config = dict(
    norm_eps=1e-06,
    init_std_down=0.00831,
    lr_head=0.00754,
    decay_shape='linear',
    batch_tokens=[65536, 131072, 262144],
)
Each number is 128 + 24 x the weight over its row's rms, rounded and kept within 0 to 255. Layers, rows and columns count from 0. Numbers have three digits each. The size before them is the row's rms in percent of the matrix's.

# layer 4 MLP down (transposed), 640x320, rms 0.0833, rows 303-336, columns 256-319
101:087141113105173134123052178105133147126118161124117137173169117125167129106137179112083092128125115134127134153105171142137137101118147095148150118105118120129141103143146121136114088112155118
107:121146103130151135124111133114105085127156097166137100105169141137114109131112123126178187091130158135119107149128168132121105143148133116103109114144131120132140118119110132202147127150137100
100:127147156144122145131110091161131109094124180154144137163091165126113095143126098096094152163123101162073157129102145158158111117146107105147128168082111092090124116092133131134108110139131159
101:104121144131121102096128161115137126110132145119160119105155121133138149116157122158119160141146154164120128128161129146133118177129191141171159131073112133151152127106130117113113155162135113
096:083141134162158135137110133150150139125147133164145125164127136155106132107140136114095083136073100073115132069130109143111110126109152157149155157135117092109114128108065158172187109097151149
105:104143129162149108134147101140162132096118120105101117151113136125101142126101162158116152101132116141155115139116113121191123118159124096148100142154093151111134136121085076143124114079120153
108:096119105127133123123130130104116127088155150142124112114156135072118104104117151129106138188081126119114137159135149153141145129163159127127082130125133127108172138096144151144109117196136117
100:182166118127148110122114141109102170119131108097147092130105115133134153123093138137160148136120119157136134110139136123109132072091155061151128161142158112133114126100121087059174100137110136
096:149136133118119110115072111148148136102118143132079129096115109145142129104115135141143157123132126114175126145124129132166152087113130101128130123087133182134082112156094105105142091112157137
101:120106156079142156106114130104089144096087112144116115120145137126092125170148104153160119085139095143139083110133147127130152109105162125122165120120131136107168117122185116176111125160153137
097:153084154116125131125147124134122111090110116115103170150133150104147118096105112140122101173140110153185123124149129119137142151089122114099149101122106172151090124115108118106148099088098097
098:119135113149159163133166114118138133124184155095155128097115162106097123123158142120132189111137072137130113116087125084152152065143121153098093105121119116057098109134131138125102134147137081
092:173109126157146118103144129133140141130092125112098094115154107133111139161121102101149119133132149087179125098119152127121131103118135142124135089171169111130137174124180102136161114131158153
101:133127133128135108065152114137085123103187103128133145147122122111126145139111152162097161145139176134140090127113094132101171175117157083202142145141117152094056131105128104125117138112138116
105:107131105106097116122119110134133095160144160133161092132133132144122115169109134148101123132106134166167126098123131117106111140115161089144126139122110131149136121180092165117099156108158134
101:115114129111108122135097111066146133130126134100163114166104112141116142105117118159126145150134140146115104129101181105150155134128143140134137141110136122132153126161166081147129177094082154
102:100148139151135128107176129146165132138121127135142110147108132119078130111100122150130098159166151121157121104129129131110139099107131150133119141112166155121162151126157123126090109101143083
105:159176140101112100130126172109118137130115114121148105138100140065111146135124085134153146095155144109128137112149147105091088123104145142119142124111114102101102122165106116155150130155145160
102:139106109114176152113190106155111127120087142166105130116150115083091158168101125144149137114136104161124111144180149158164114144129119142081156101126133126121130112088111157121144119162120085
098:125147137109136158105128112109114179136134148110129162082151154156128113150118139087100117105102146106127082109096119148092156104126170099109139115128140105115138120171131177099173143120131147
089:143092124141119166105104135129123151140128122151139124100138147135105119114121164090168118090101176158152076164114126113141122072075158118174111163095127153097086130141145085118117128147146182
099:159137136125097174122129107113148114109055140143145109187137108115099157176158164111132105107149135131110128128110162113104143115144129146142138119139102114104122148104107102129108120107114121
094:115144176138117104130107126107190109151120131127146177121144127146084114117106117136121114130128125105099133151106116090120116141149152089147110129057104102138127146138085097124148194105149128
107:132148130084104127111146125183172104123127127137125140136126143156127119145128115102180117072087144150123135122135127123151110108137127188104126120110133151124155125138118132117128168146095122
107:124072142115138149127152107118112117143122108143106129127133184089132143134129123151129171138127098153175182142134163167142115153162104136157109136111092156159149149154124137137095127197126106
108:169112164121119098151116163130106129158142183135099143070155145146124140122117156147173127141126143145103101150106144123214186136146129117138128132101127125079101102132120118111090149094115140
106:088155114168128141135100152086142115137143108107105122152114138127083115120129112158182150090136117111133098105129155107154091152119139117150095121135116119141125105126133158139133158131104164
100:078140120133098146105123094126120117088184122130114114147128091116148127131177156142109099165123194068136163131124140132105095112160095125125093104108154121112087146105154109147113111120099103
100:150087129140074136161141132129156141121138131123088136096177126107121167092145129088177081109121159118109141152142109124066118090112090142112159123146102112135153101085147103156122119152116066
104:111122128116173139115112137151147112110131137142111113115162138123148156120109141131164113043121095161137118119153123082103080102115131139149102119105136110100176142115153150121148086155131142
103:135163116149114115154105093164127124114098162085128138137162071134070106106114121135117146122163133074105085145139156125133124115070119161145112106117110121106096148125107185196149092160152148
101:112117125165070137166138154153114158150121124110133183185141111114084077098091114131074129100111098158067183121132118156111135139127142157113130135108185147117143096093147083133130171147142118
102:150137140158121138128158138116167100128138112122143150089169110116172131126127137098103137099154154134144144131109096129140106071146107133138146183140116107134101144173104153129142171091108094
105:146210167148141138107156093117104133140107131115115057098131210080115130103141088154149147114139154125128120092112172100117139152129126119141162162164107102129122105142085122133117121173164159
# layer 4 MLP gate, 640x320, rms 0.0982, rows 304-336, columns 256-319
105:119077122098084093133137147150119079096131184086110125141126142140139167111091119116163104121153104104139099106090131192130158117140116108145123098145122107115129069102113103109150130118121112
103:128118153152175113090148103105111147167095150086132095145125142125129098131126161114105107088128159168159125121150113118090129127171138139120141125084106114152132103012163136132150142202129131
100:064092115103149124148144148123145120130127149190154095163096145102149123134067150130083140109065147143167144097117105160155076142096140078092137146106106122150119135099120142126145136069126101
102:147084115113104085154118137130129167125111114172171138128112147125155130114107111088140127130124125144132137165159138126105134132166165139156140131188118173146133138126097148130122145116161143
101:123093125109137099121135070159144120124123115150148096149128145136126118143104118139112138143148116080097128139136085116124126134154112120124132104162116153088139130153135150110166074082105115
112:144151133122127140126100155143086119132074121151100101118127115153147118119077132140129115135128097093087121145122169175115064106151135110117135153119080115142133148173123149104133133089081115
093:178138158153116156113137130131160158118129136124102120146110115131101111121079162120154194132114123113152154082160139113127157102146109138116147150121141068124110078125131110107101128126176148
087:129116132118133094148115105168093113131122125118118122109162141124140149113134104146124140148128131144132142106104144133130110117120130164107169127132127142111138142164124114136148148090098124
103:132156153121105152091136091129162125072115159112149114131109148135140132121144153118137170117138140101167090074118145151135111134142119134127148122123130086163146156137114154109120140127142102
096:159103131162118175091168145157165094160113136128122116127097100143132120143164094157129108092126151128123145142145130106157169136161137117104097150083136129091078112134139114147102155144119107
097:101141102132095164118148119155083132162126126145164116106171145134109113095077159123124135113181136143116110110115065163139147147149128110111115121140167142145138115154084133151096140151130140
106:103113134111134089158181164082127164097119104132105147115143120122108111151129147142142122111121172100111128126110119081142108149107111131128110140165136117137065163174140140094161141118136092
098:091138110140150138132110103141152165108123148117126134134143124099097145153170085129154122142123140129135161097158101121159103131082112135114100091157145144138125097141118144169142158128145121
107:121085144141164169106069127130141153108125159130116137109146118137119096162149087109124088124141113132147140114112147127095100085140136109114125118148097155149144127125181132131144125102111122
094:089123104095121115095114177144061124146151135164107132161120139116113101148134103162124131106155133134083089142158122134089100140158122158142124115161129137138138124138128113124110112123149145
099:142117090131141115116101123132148105097117119099115181106152169086197133114124156061178113178133127084127127161134135117172171086113133086128134129099167107120125126079159115129127141119150119
103:086125135152102142161140162096144124127119168174097129164140097173175144098112119145133117142150112149113132119180098141100124149125133111152110073155111107133135119111139140133115130117193119
103:146144120113157134165122129118114128069121110160115133092153126125130131103119151160155108132105116112144116186152125188150096092089079123107117078141166081143129130072138153101060115155117117
099:101108105167135135134095129142097121136114130101135127134106163133129157099094140111119127160114139145143137109133092113157151096104117096163117120172151122110123116128108111082151119128098133
088:089077149124106162134133134202144151163068096124151174099166172113113135125117122084133108110114150151124106123095110134130117086110141143173135135129116124111087165147110084090124155153164122
094:109127093135135100102109110108123120112108098142116092107154146107138128140135137123124157098070124139149123124127099187136116129137129111110139137107073114140150137129108087114175137131146132
094:166102112146117122143124105096171122100128128119176122147103121147100134171161101143089178120102129105111063161107169145108099120142146139127144125098135094155131211141140094129145144098135169
095:111132161142097138156131155140158134116143088106160147130150122136101164124165086118143136129111155144136116157150150167129150158125133120125145158171125131135138171131126143198119120126180121
102:152049123125107108144129105114126166095145142124153118142143145132112126110102116118112172158120129118141145116145099153089109137131051148125161161142134120160122112145142133142096134132138114
098:180133131085126122182139125114085145131159112140114124098114137137170100128127109149157155180106163118095119138119149088151156133097143102136108104124113175150134141115124142123153118124118146
104:159090146134125129121172131124132122108108101115181165122143115159152122101130097134118130127145119110091124127157104127112113122122175112128115127181077158145136080111165112149154121114171123
104:120156142130174114112181141120119123116108156123161151127135109148123120130170129087138127139116125151078085126162128097166122108128104073113152149136117141082132134160130127094155161141125167
106:128072163124132114105139125130105118123126110112100101166112185128147089142117169126139097169125132116130156118156138142135130139132143120092125129136121145155166153155115140092151124147099171
099:106082144084125121121162115108119144124109118063175121133103134163111147135117137141088103167116116158086112124133139151126146154163091091113102139123114145113121134141149131102089177085136141
095:129090116103120076095135145113116124117120142129080121137129125146149120131104115109141132131120119142152130118105085131168133178106071132138127127130128123114184157142130133068101158121148133
096:146119141119106146130108121081117090179096119146106121155105141095126106124140117125112121111125111124145155089104065122133112145161129120107139151158155068076149127137129119119112131096114165
103:125123148114120108121104098157155112127124133056076123105172072116105083092143177141116156151161158146153169131130083125170101120152090167135104193119120122134089151114104081123091121129116125
101:105141107097079089102137102098079158160150099107152128089133131128108137146117130154142093120120137123090139141120161140148137107133128190144163086110134157115161129130120132141139159118122129
# layer 4 MLP up, 640x320, rms 0.0933, rows 304-336, columns 256-319
102:151122102142133166131063114111123159096097144135121127138163159133109130118143142100137127144109193152123118149100136118151124146131144087140119126125129152156115157113099134121150084124087104
093:153169148159140163085145146120137142122148169113139163131137147165119110130137137131082142117167125147097127153099137130142140103159122119131160154100090100098107106130136115148108152153156176
101:115125126131109121154104111113167102127150138117142139141137116081164138104132147134078150132115088118117102133105120121101146073090141144123086146062111154154126174170126147158117134127122141
095:134123128164130165106119146089124120134139158145138140096135122142122142136166171145145106175123094100097101073131091133100101122056111148121097121132093089126096102152099154155158140089135119
103:153145140131127098112144098086147107090157108140161044110129176126122094142135086115129146155152120098130165125148129144139124124131067113137175135129086128115161153115122120177128097121103141
104:099104143101164148129120107105128118103133123132088144105133115101145093116112146118112189152118140103157094153127144134151128161090121106129117141127180115110125106089171159103129143148132079
099:168109133091140104096117129168128163149138154128144097126135119107133153137154132100175183139126167112182115076167091175080149109123126127122089163104133134162137107140138133101143148152147187
087:152136131104136118117064110129098118114123135118086126117148162124134135099162131167131119136139156118170147127116143135149147129121104140112161102112169181124116154151118098171153115113088117
096:138161147098119147139126139117125182116106159142124116133142150122125123109151156136175143101122093123178078133139156140100126105134166173120168147118134141135113123118138133151084133149140097
098:088173113148151151104139126152150103160153111169142155139111135148117113159137126122116163096118148091100105145114152115106147157112146152155118176116145095110105119141126142097145163123151083
094:124139093065102150127160066120158120152137145134155078125088149140147113133099180130106140098123124155147130127108122108134148130136113111103133135119117135114160120158131068136175140105125154
105:142101142127130135109165106109143145140152167158130098150097119169119162140142108083114120121159139142136136110140155104154144101154117150120156101108099168154116144099138154141156078080123132
105:116150110141159129150137094109145127095135127167174103103170094159148129118170164111144160111111122101116095147101147140140133134142133150067123121143114123113128112080117119149147115087111097
099:149114126094121138120108158148150114137162148137175123099132116119115114121146108160144121130117094154125140130098141089110139117147103074124086159124111111151186103129092130117137173086129148
098:136164100134100158116154103132165137174121153114117137179167105178139085100130135117073046145121104153115176170151146066148114090117109164098112149106110134169115114168144132112128147154132135
098:144134119116128128129166116120166133098148151139163103129156146164120102130137140115126164151165113118152151132130147125117124141088129143168141157098209140150109131145145106127149092119167091
107:118182172146128165145117145130126161155127133128125127126125106139149131160156128195130114122127121130138124138174112085085110138119161127164154140134195135148101089101126133148119125117152112
100:131139120148150085146092112146140150140136108124101178067111138145064113135133111174116113099101136108135139168154165129116115142156055142122174114114115116150139147160145143071129162104108137
100:143106097055160113127100071129110117131158088110079138112186107127103148133121107132122122115146148083118105116084150147083135097095103115129111145131146128146139112190147109160131149106128170
086:096097139132110144116173105161142150162108097137154148084146150092169143132103126073163127117151155169105110111107124096134169129119149181104158114129118133138047135137162130164133151154119132
099:155136144106154148177118143160113135145075130153140082122133117120132163124137103073109138146162150175122133145159168143146143087158156165130156148125135143122100097087115119193143111126111150
091:124128127196108139096110151092108096130086131100155148134158147148145147149137127078123143106091125126095119105080103165119128144168102115130145122092162129117147169153164110125129140160070154
099:129115117150106106144114147140121133130126100089128178148077121146104116096175113174145135126120147135125131127125134147069115117095154161132139117158083121123169116156133134112133124136157125
108:091101167117153116123130099118130202110106117168121148116116123108129102162124104169108135113146117139150181116143108144137052108169096162137135158123089123136162135145177137157110133149137119
100:151143140160118124090143130160159139129160114147107106107133156138103074093105131141140142127100131114140095135132102135137103135130146137157102096150127146085123081160114148195131097100121130
107:091115117113106124137114143098158104156161115124122103161124114130146142132147122158167125100132118145112098125150094117116120151144125098113147090104111134120108150114136139127141132125137123
104:090140145157130128172150096111136111100126138101120094165137107102125142140124094135124113144155176121113139174133129149088177139172148128126130141126134142134157112068117140111167103105129113
104:111072111108099137140143108128140170141135110119122128139139069120165132091144117074185138091090144128122119100071100119089149098130098146134150122111111112147133147106117120111110106151156083
097:161130110130150130122062153120154102106131113135110121105115117093127145112108128120164131090143101123140115104147116080125106096152108132145087137136101155080178107131148157147148133132130138
098:114158104142117129152128123115166105147162138116125141142135084131092156159150141153136145098167115120129114145131135093083105062097139166128096119132103116126119089109122134152112150149147145
105:138165158113136091152141145146126116135147096115102165112186142121099140155107102130111163113123132151094147175132147143102134137105134148132119113095120141139137101131127105109140138138169118
100:120126095124130111144117122120145149148137100202115133161132122100116124197153091080151118088119169101119087122101168132122085137132126108149125101149104139159170101172128141140154113093167107
108:111104089092126137156075128153172108120151109131141124067110118108145168139151126117125152081149169127151128082109127149141152111160135132153098141114132105124143098091159132159117141111109120